Weights of a small GPT-style language model, trained from scratch on English Wikipedia.
Size: 9 layers, width 320, 5 heads of 64, MLP 1280 GeGLU, vocabulary 8192, 20M parameters.
Each number is 50 + 12 x the weight over its row's rms, rounded and kept within 0 to 99. Layers, rows and columns count from 0. The size before them is the row's rms in percent of the matrix's.

# layer 2 MLP up, 1280x320, rms 0.121, rows 445-458, columns 240-319
100:34 25 42 38 55 59 38 32 50 48 49 51 40 58 32 40 61 66 45 48 51 53 25 25 55 65 64 60 51 28 34 32 60 58 57 48 59 46 57 47 43 77 46 62 67 42 31 55 38 58 49 83 44 49 42 46 42 56 66 65 42 32 59 69 51 36 56 50 35 60 48 67 65 63 62 33 57 65 45 39
103:50 61 62 36 72 35 48 37 50 34 55 51 38 50 51 44 59 59 42 45 42 51 33 60 51 37 38 50 31 50 51 68 41 48 47 45 63 58 40 45 53 58 41 34 62 37 51 53 38 52 58 41 56 49 26 59 48 28 54 47 35 29 73 48 19 34 63 32 47 43 51 60 75 47 32 47 27 44 52 49
099:44 61 47 58 46 48 49 39 37 59 40 40 33 37 54 34 64 43 62 61 55 64 35 57 35 48 48 59 64 66 39 45 40 58 24 69 69 53 52 38 35 37 45 55 56 52 59 58 53 40 27 60 40 61 41 60 59 30 54 46 70 52 55 66 67 38 60 47 63 38 35 35 47 56 48 48 66 44 57 46
097:56 63 65 52 65 30 56 80 38 44 43 49 22 45 43 60 59 45 63 37 20 42 27 38 67 47 58 74 47 48 51 60 58 50 61 50 34 40 67 54 47 57 45 34 53 54 52 50 27 45 45 56 55 42 51 55 50 62 37 47 40 40 53 60 77 60 57 34 56 49 57 67 55 58 50 50 53 49 38 72
091:49 62 44 47 64 52 46 61 37 70 36 41 57 36 61 41 53 35 57 48 51 41 52 28 45 50 68 73 35 50 57 58 52 53 64 51 52 43 45 53 50 57 63 39 68 37 42 48 35 32 45 42 52 50 54 58 43 48 55 18 44 39 57 47 39 54 28 32 69 53 48 59 58 37 68 46 55 64 36 47
101:49 57 22 15 30 42 47 57 46 49 50 25 37 27 54 57 48 39 41 71 64 42 73 58 57 63 42 31 65 68 41 63 34 50 51 26 44 56 50 70 45 49 39 38 52 39 49 48 56 37 67 46 63 54 41 68 38 59 45 60 42 35 37 47 37 47 47 28 42 55 22 45 62 66 38 63 63 64 52 71
094:48 51 77 26 54 54 57 29 50 72 39 65 50 38 45 41 62 47 51 46 56 62 60 35 35 45 47 39 60 29 60 46 58 43 58 58 59 69 62 65 59 58 46 41 74 38 65 28 54 59 43 69 47 61 57 51 46 67 46 42 62 83 40 46 37 41 45 56 48 47 38 47 56 56 41 56 38 43 44 38
100:33 48 53 37 44 50 64 46 62 77 47 84 65 55 49 49 37 52 45 33 46 56 35 60 40 45 42 55 47 35 53 53 50 37 56 66 62 49 49 57 59 63 44 39 44 40 44 37 52 42 61 51 61 51 39 62 51 60 42 56 59 49 36 64 56 45 73 49 50 52 66 46 48 67 36 58 40 45 54 56
111:56 49 58 35 83 58 59 40 52 45 59 32 29 34 63 47 65 36 40 49 44 55 41 48 33 57 55 30 56 40 72 53 45 38 51 59 61 59 41 36 49 42 52 50 61 54 53 37 62 40 58 31 65 65 54 63 20 48 46 44 39 46 56 42 44 50 61 50 34 35 59 53 73 47 60 44 59 54 66 45
109:71 49 51 48 63 35 52 55 60 61 61 41 57 62 48 57 54 34 41 43 44 53 27 37 52 52 44 54 65 43 44 41 63 46 42 45 52 53 32 66 51 39 26 56 43 48 59 38 47 35 78 37 38 49 68 47 50 66 58 52 64 53 34 51 36 61 45 40 34 67 54 55 50 37 43 54 51 59 65 66
093:60 55 41 48 70 50 55 59 43 79 51 65 65 49 32 54 61 38 54 38 46 16 47 32 70 40 58 55 33 57 35 59 37 46 61 27 47 34 59 38 37 40 62 35 59 49 55 49 51 49 67 65 73 47 50 56 59 59 63 63 20 47 32 60 52 26 24 43 52 61 28 44 59 86 57 42 40 57 45 62
097:38 50 51 53 60 70 47 50 67 54 64 49 66 47 55 54 63 53 67 24 46 51 43 78 58 47 58 32 51 49 48 44 42 32 33 48 38 41 41 53 53 38 61 40 39 37 57 38 33 65 65 43 50 62 64 57 40 26 41 32 53 44 62 81 52 38 40 49 25 49 43 56 56 28 72 50 56 50 49 46
099:47 76 39 50 28 31 67 52 37 31 28 70 52 44 41 57 37 36 52 49 55 47 33 55 56 36 34 48 51 43 62 58 47 47 37 54 46 65 41 58 59 51 61 52 65 45 32 71 37 42 38 70 41 50 60 55 53 51 74 49 25 54 47 48 64 27 44 61 60 49 47 56 49 70 49 49 36 43 36 53
090:43 41 63 55 67 85 51 51 60 55 48 51 54 56 38 65 32 48 41 44 48 38 42 51 43 41 36 43 37 65 46 48 67 34 49 16 54 29 42 46 62 33 46 70 62 64 47 58 39 59 46 41 45 68 33 73 60 48 39 43 48 32 60 41 57 52 87 43 54 69 46 50 53 70 48 50 51 54 65 58
# layer 2 MLP down (transposed), 1280x320, rms 0.0583, rows 445-458, columns 240-319
095:54 59 38 49 36 52 60 44 43 67 49 37 65 57 56 49 39 60 50 52 44 57 72 55 46 57 40 33 16 64 50 68 66 45 43 50 50 47 49 87 34 40 31 36 46 56 51 52 61 69 44 65 68 29 58 59 44 47 47 58 40 65 65 43 63 55 48 43 50 56 47 33 41 18 22 48 43 39 45 58
098:71 43 49 47 37 50 65 45 51 44 50 22 44 43 69 61 40 42 53 50 45 32 55 55 60 65 44 51 73 49 59 51 36 77 34 51 45 55 50 52 52 50 40 53 59 22 37 73 46 41 52 56 39 32 54 46 52 51 62 61 31 46 34 31 75 42 62 68 51 60 26 55 72 39 52 27 53 42 35 71
095:42 37 48 60 60 48 48 60 52 46 49 57 59 77 67 31 59 41 51 54 58 70 48 61 42 62 73 49 25 50 39 60 55 40 42 48 68 48 75 49 53 59 57 46 64 36 55 84 55 30 55 46 46 47 40 61 84 40 45 30 39 46 48 57 57 44 53 48 55 25 50 49 59 73 27 49 56 58 60 58
101:42 35 56 49 49 58 52 44 34 47 41 46 30 53 51 42 43 51 90 47 46 59 52 39 47 32 56 61 59 67 33 46 49 48 36 59 60 41 35 63 43 64 50 38 64 63 46 23 30 36 51 55 57 60 42 40 51 36 48 45 46 45 57 53 53 57 59 55 41 57 53 45 42 51 48 56 57 39 46 43
104:70 27 35 42 59 63 49 60 74 65 59 54 49 31 62 44 80 58 39 33 36 66 37 53 31 65 54 53 31 52 60 43 45 53 61 57 52 16 64 48 66 48 75 56 58 68 48 26 42 61 33 40 72 61 46 52 72 35 42 53 55 60 42 46 36 54 61 54 79 43 61 52 52 46 63 34 55 42 60 51
094:53 81 65 41 54 37 43 47 58 40 70 45 55 53 47 46 48 64 55 46 51 73 60 43 48 41 38 47 71 53 53 30 33 65 44 48 46 54 52 56 31 57 36 60 44 54 47 56 57 61 35 38 19 62 74 43 57 45 61 59 51 47 52 67 42 53 56 40 61 47 37 51 47 48 65 73 45 54 44 65
090:57 81 47 49 59 56 47 39 62 37 41 29 47 43 47 56 51 37 58 59 39 49 58 51 71 67 52 45 72 32 43 67 57 52 54 46 47 65 24 67 49 41 36 48 79 51 42 50 43 52 52 48 77 57 28 36 58 53 60 77 58 29 42 51 74 47 37 56 09 63 57 44 60 45 62 62 74 42 45 64
095:42 67 39 48 42 71 45 43 50 67 46 53 55 42 65 65 53 48 53 37 49 29 54 49 31 39 34 54 63 52 47 64 38 54 21 44 68 49 36 39 51 71 28 39 34 62 60 63 51 52 69 53 62 53 54 56 55 44 46 39 45 44 40 61 40 48 71 42 41 62 31 41 43 52 41 40 31 55 66 52
109:45 47 54 54 65 53 54 17 59 50 46 23 59 25 51 49 51 50 59 47 39 70 36 66 45 35 68 58 68 41 55 32 57 45 59 37 48 40 47 46 55 44 53 54 46 48 53 52 33 30 55 53 46 61 61 59 34 44 63 48 57 55 26 39 51 45 62 50 36 55 65 55 58 55 72 51 67 73 44 45
098:46 54 12 59 69 62 53 54 28 43 54 48 37 60 54 59 51 59 59 31 47 34 89 50 56 27 62 67 39 57 63 55 55 52 33 43 67 58 45 64 48 56 60 57 47 39 59 61 48 33 57 59 40 46 52 53 46 50 62 68 39 60 43 52 47 51 57 67 58 55 77 49 69 51 52 33 34 52 57 55
088:45 57 36 38 53 47 44 58 55 62 47 38 42 47 21 54 35 47 55 45 72 52 32 45 50 48 46 54 46 60 35 39 46 51 23 47 31 52 35 40 53 39 45 48 75 35 64 36 59 42 41 56 41 58 50 77 27 52 65 50 31 43 49 41 45 46 47 32 56 58 50 53 54 72 40 46 45 49 35 36
100:59 49 37 65 61 39 31 55 51 42 77 57 54 37 60 57 49 56 24 53 71 51 55 49 55 72 27 36 41 44 51 61 70 51 38 51 41 70 38 41 34 44 60 36 36 57 45 60 64 67 62 49 52 40 32 50 32 47 51 35 44 65 62 46 47 28 40 49 48 59 47 46 67 32 59 40 37 48 49 36
105:45 61 39 36 36 48 69 33 48 31 39 47 57 23 58 63 40 30 64 43 63 60 40 68 50 43 26 70 53 70 67 74 61 42 42 54 47 32 32 62 49 64 53 45 49 59 46 48 59 34 65 54 54 48 53 23 32 59 78 45 44 54 64 63 50 72 53 45 66 53 51 28 49 44 65 60 65 61 45 50
093:56 57 40 45 54 56 64 61 68 42 57 28 59 49 55 36 53 49 27 50 65 44 51 60 46 23 48 55 42 60 60 39 56 32 70 17 61 46 41 45 56 50 35 63 58 68 38 57 41 56 49 51 50 50 50 56 57 38 57 45 47 55 43 54 40 40 55 48 53 66 51 55 45 41 62 54 52 40 38 50
# layer 2 MLP gate, 1280x320, rms 0.119, rows 446-458, columns 240-319
109:37 67 62 31 70 49 55 58 62 67 48 40 40 60 51 41 52 54 38 58 54 47 55 56 45 61 44 62 52 40 46 45 61 49 60 49 46 48 63 36 40 59 47 61 59 53 59 61 48 60 62 41 32 57 23 70 38 31 48 24 30 45 63 61 27 41 49 40 56 60 48 61 34 57 40 48 50 46 55 50
103:42 38 52 68 59 49 46 33 59 38 61 39 45 38 53 60 37 50 34 52 51 64 38 66 54 54 46 30 51 42 47 46 60 54 58 46 51 77 25 30 48 50 37 24 52 66 56 45 50 62 44 60 56 43 38 54 71 59 35 31 28 42 56 51 55 64 63 57 50 50 51 38 65 64 65 31 62 62 46 46
110:55 65 50 40 42 44 49 65 56 51 46 55 46 30 54 64 46 42 43 72 24 41 54 48 60 54 56 37 45 58 76 50 58 47 50 60 51 29 51 50 50 57 49 81 42 34 46 41 38 49 46 58 41 48 59 37 73 68 42 31 53 59 48 47 36 68 52 50 61 35 50 66 52 41 43 66 45 56 44 75
093:53 38 32 62 27 60 17 49 28 53 53 37 61 50 44 31 54 38 51 33 42 42 45 42 55 52 61 41 42 43 34 40 55 49 54 66 37 34 24 51 62 33 27 69 84 43 42 48 48 35 59 63 59 51 47 72 55 44 65 26 49 59 63 52 41 53 41 57 74 53 54 68 73 38 47 55 69 43 42 64
098:58 40 70 74 49 18 46 51 56 46 43 58 44 39 63 39 52 50 40 41 53 49 34 57 43 47 74 43 61 57 45 78 45 51 75 50 49 56 30 29 61 48 51 38 28 66 47 29 65 51 26 68 38 33 55 44 48 46 48 55 51 25 64 54 52 42 37 61 50 54 55 29 18 55 42 47 61 48 63 53
097:48 60 63 48 32 55 36 51 43 34 57 30 61 63 53 50 43 38 46 37 32 34 39 51 45 47 45 60 42 60 28 35 76 46 28 66 59 49 42 24 48 61 44 53 41 39 62 45 44 29 49 38 46 39 43 40 39 53 49 52 63 65 48 34 45 63 68 49 59 60 20 45 24 42 66 43 45 25 47 72
092:52 29 41 44 56 51 54 48 60 44 10 55 57 46 45 58 62 44 80 51 43 24 40 58 59 61 49 67 46 55 47 68 65 55 24 46 65 42 50 47 41 40 24 39 54 48 64 56 63 61 40 52 59 38 69 29 40 61 42 39 34 33 53 43 74 72 43 18 55 63 54 72 57 68 34 60 40 63 34 49
111:64 42 66 43 49 50 47 30 59 49 45 45 61 45 54 43 46 50 51 66 37 50 60 44 56 45 42 53 52 52 58 61 47 56 67 29 47 55 79 46 56 44 54 50 38 45 35 43 46 29 41 52 40 60 37 39 56 51 57 55 26 39 48 64 36 72 46 52 41 70 35 58 70 31 32 62 47 72 54 28
106:58 44 68 66 55 41 52 59 49 31 42 36 45 67 51 48 48 58 51 45 41 47 37 36 36 37 60 43 46 53 45 35 43 66 59 89 51 54 60 29 39 44 42 45 65 58 36 77 42 28 41 70 46 33 60 29 46 54 56 41 53 22 78 55 51 31 39 43 47 48 47 50 25 38 52 39 46 48 50 54
093:44 48 41 62 61 50 55 35 46 48 54 57 27 49 62 51 51 33 12 46 57 67 43 41 38 65 33 53 30 59 37 46 57 55 45 48 53 49 37 53 42 43 67 35 55 38 56 43 46 72 65 43 41 21 62 48 44 53 40 53 54 48 49 48 43 58 53 60 47 49 64 25 35 50 39 60 48 35 60 54
094:49 56 41 59 50 55 54 64 59 43 63 33 43 40 41 36 62 52 75 41 53 57 65 51 47 42 63 33 28 35 64 65 54 50 50 43 26 44 35 35 35 55 62 27 42 36 64 57 26 56 37 43 45 46 56 55 73 18 34 63 22 43 64 62 66 48 56 42 68 41 51 51 52 55 60 60 52 34 46 36
101:34 29 55 65 56 58 28 36 55 52 26 53 43 47 33 55 26 62 59 58 66 48 69 42 50 61 58 61 48 48 46 44 47 44 56 52 48 41 72 53 36 56 37 24 47 47 72 45 48 65 57 45 41 42 66 60 50 56 48 38 63 47 43 49 27 45 54 39 32 47 79 60 64 33 51 39 69 71 57 32
096:27 51 54 46 70 53 59 48 51 31 29 49 48 37 53 36 69 53 66 50 36 38 35 49 36 63 60 46 51 66 73 65 49 39 30 35 42 56 41 42 61 49 68 50 58 50 49 71 38 43 51 36 53 52 53 62 44 65 27 46 45 29 58 61 50 72 68 36 68 56 44 67 45 63 51 39 45 59 63 43